python train.py --head_dim=32 --vocab_size=512 --beta2=0.98 --decay_shape="linear" --final_lr_fraction=0.05 --doc_mask=true --steps=3666
Each number is 128 + 32 x the weight over its row's rms, rounded and kept within 0 to 255. Layers, rows and columns count from 0. The size above them is the row's rms in percent of the matrix's.

# layer 7 MLP up, 128x64, rms 0.216, rows 115-127, columns 0-63
size [ 84  96 105  92  99  82  96  97 102 105  91  97  99]
[[174 188 165 107 134 194 152 108 101 124  86 121 117 118 117 121  98 105 136  74 112  93  76 132 118 177 141 125 129 133 116 171 177 141 135 138 161 117 143  80  71 140 117 119 111 118 176 162 178 103 149  59 106 153 133 118  86 153 107  97 168  88  54 104]
 [ 79 115 109 131 166 117 134  89 120 169 121  51 103 137 127 115 103 175  94 102  97  82 117 141 157 200 158 134 186 112 159 138  71  57 125 102 154 155 170 120 170 136 166 137  95 143 143 143 186 147 157 133 146 131 140  67 148 161 142  76 113 117 111 116]
 [130 111 120 149 125 104 118 106 146 108 179 125 121 109 101 132 176 125 130  76 143 109 103 168 138 173 135 158 150  96 133  86 113 134 168 130 197  56 146 123 170 116 161 106  50 156 137 140 119 109 127 168  91 115 169  89 162 113 148 178 199  85 156 186]
 [140 115 142 116  97  80 132 135 101 107  91 151 141 167  96  87  93 115 159 102  82  96  96 147  86 187 132 134 234 126 112 119 155 150 147 155 155  95  86 100 177 118 163  73 186 136  84 116 122 123 138  56 139 158 160 122 107  98 128 144 144  94 120 142]
 [167 117 160 156 113 101 135 114 115 105 143 142 110  88 167 178 146 101 163 136 186 188 176 101 177 145 178  99 117  92 108 141 109 197 140 115 142 144 102 121 169 130 126 207  95  82 153 102 189 121 182 127 130 106 131 156 137  85 113 132 148  68 110 129]
 [158 139 161 146 107 136  71  56  84 151  95  97 142 104 157 175 166 104 151  97 149 144  95 166 114 139 176 175 137 121 136 110 152 130 106  69 187  91 132 151 119  95  97 132 164 184 126 136 203 117 114 117  88  80 151 166 104 111  88 108 138 115  83 131]
 [204 156 154  98 143 105 102 106  88 117 109 129  95 174 137 132 115 152 157  98 195  82  62 166  74 159 154 126 160 154 121 147 100 106  84 119 125  98 107 129 110 133 114 117  87  96 130 112 120 169  44 145 145  61 106 196 142 141 131 123 101 126 109 132]
 [146 137 114  79  86 151 116 104 111  52 117  81  92 147 119  83 156  77 149 120 140 104 136 147  68 159 114 171 112 108 127  82 154 153 152 136  75 128 148 175 133  66 157 144 166 146  40  77 139 106  89  99  91 155 105 137 162 110 101 131 123 130 139 108]
 [159 130 134 157  95  93 111 136 122 176 128 106  61 147 115  74  86 106 140  88 124 152 143 124 185 135 152 136  88 128 113 107 147 161 148 165  83 112  92 116 190 170 108 105 151  54 132 114 126 113 122 121 168 153  69 192 130 130 142 102 120 118  48 172]
 [155 108  85 137  80 118 132  79 157 130  94  58 114 106 140  83 122 109 122  71 111  89 112 160 189 132  80 148  80 151 145 147 160 146 164 131 158 148 129 166 169 152 176 155 159 107 112 122  95  52  97 203 148 150 135 156 161 113  92 109 116 151 125 133]
 [132 146  83 143 133 106 113 173 158 191 131 170 142 128  93 138  96 158 147 110 105  85 137 194 100 128 179 156 158 193 153 129 176 127 135 124 163 105 107 151  62 179 208  93 100  98 134 123 165 117 110 132  77 146 114 143 160 174 160 149 138  93 134 122]
 [119 139  69  97 142 129 112 111  96 133 137 133 126 171 139 154 126 165 141 141 148 126 137 108 161  94 108  84 172 124 147  40 177 168 194  93 105  84 144  77 135 110 148  95 113 124  91 178 129 133 135 155 140 102 140 156 162  40  95 143 151 104  78 174]
 [151 131  88 148 161 140 128 199 164 150 169 147 104 102 210 167 159 147 118 131 120 154 127 124 129 145 126 125 101 128 101 151 153  86 134 164 114 140  93 140 161 182  99 140 131 103  95  95  87 140 180 210 140  79 121 146  58 144 173 130 174 112  89 108]]
# layer 7 MLP down (transposed), 128x64, rms 0.188, rows 115-127, columns 0-63
size [ 94  86 109  95 108  92 104  82 122  94  88  95 117]
[[112 184 141 159 148 103 182 144 166 121 162  37  96  78 103 178 109 204 138 155  76 110 147  99 166 178 203 141 121 122 172  96 146 151 146 145 123 135 109 115 113  84 125 120 139 103 141 118 148 106 120 106 155  98  91 135 133  87 159 110 165 155 111 144]
 [141  79 176 125  92 121  87  31 191 145 189 120 120 147  87 181  97 171 100 125 136  94  88  93 137 134 138 149  94 121 137 141 160 131 137 114 179 126  88 115 104  69 173 107 139 131 117 113 114 169 126 157 122 124 129 147 166 131 125 138 143  55  82 108]
 [134 131 161  79 165 103  90  94 133 121 174 138 131 132 187  93 122 179 210 153 120  82 134 159 131  90 151  80 126 110 119 122 118  86 118 152  96 120 119 210  97 168  80 116 155 181 118 129 155 122 103 101 127  92  92  93 135 185  86 103  99 160 133 125]
 [142  90 139 188 164 187 128 105 143 138 165 193 157  82 133 107 132 132  88 136 159 171 124 104 109  79 127  88  54  95 118 128 101 124 114 130  83 107 110 146 106 110 102 119  91 104 110 104 118 116  79 156  85 111  91 139  74  87 116  88  78 188  98 143]
 [165  95  85  95 134  77 122 119 155 128 107 132 109 139 131 155 170  69 142 160 138 100 139 114 133 129  16 184 167 127 116 109 138 157 136  85 149 155 131 151 152 141 159 159 100 145 180 141 123 111 131 136 147 163  73 157  36 135 145 100 142 119 168  95]
 [154 137 133 123 111  65 126  99  73 210 113 130 115 169 129  78 121 144 150  89 135 117 151  79 152 100 151 152 169  73 167 137 129 145 106  91 135  42 100 146 117 151 148 144  88 171 143 129 129 177 141 132 152 113  87 112 169  83 156 161  99 186 113 134]
 [101 124 138 144 152 187  86 122 212 148 128 119 117 112 168 123 131 177  92 145 145 168 138 170 134 157 194 127 145 102 105 110 132 127  61 105 161 175 151 119 115 107 152  85 169 141  97 152 169 184 142 137 107  87 170 120 148 166  53 127 144 174 141 117]
 [107 127  87 144 144 113 153 115 138 163 147 133 126 121  88 115 137  69 162  99 130 160 113  81 165  94 118 101 128  96 178  60 118 112  93 203 104 186 184 182 147 101 119 123  89 172 100 102  58  91  97 174 154 121 137 105 152 146 140 115 129 101  91 102]
 [129 128 132  92 116 101 138  97 141  73  96 148 155  37 157 139 153 124 156 131 170 193 124 154 143 165 114 118 135  84 133  91 127  96 206 138 133 151  87 173 144 130 126 113 137 158 166 158  77 141 144 145 110  95 206 132 114 206 120 153 116 152 135 145]
 [183 168  80 103 161 114 127 134  84 145 120 161 198 170 126 130  98 136 161 127 160 144 127 141 136  70 115  88  54  98 133 161 133 133  78 174 163 114  98 163 117 129 182 114 136 119 139 148  96 129 176 158 127 101 138  62 172 116 162 159 183 141 114  97]
 [106 142 114 143 120 129 122 195 111 120 142 127 106 157 106  71  90 109 148 181  80 134 150  77 196  91  86 224  76 140 101 112 155 151 118 169 120 206  84 131 122  82 133 125 101 135 130 124 108 108 145 112 179 139  93 171 133 143 116 128 135 107 147 153]
 [ 98 108  67  94 159 152 108 131 175 121 134 149 136 158  79 186 101 146 142 125 122  88 142 132 172 150  88 222 124  90 118  81 119 111 166  63 170 161 166 109  85 150 116 127 123 114  64 114 143 151 103 184 134 181 106  94 126 120 136 144 105 121 107 123]
 [141 177 135 142  68 162 178 154 128 139 143 106 124 149 179 164  94  64 123 113  79 181 134  53 104  92  92 112 148 143  94 107 160 130 141 113 170 127 111  68 119 143 165 163 121  87 157 162 131 106 161  66  96 131 156 153 116  90 118 162 174 161 136 116]]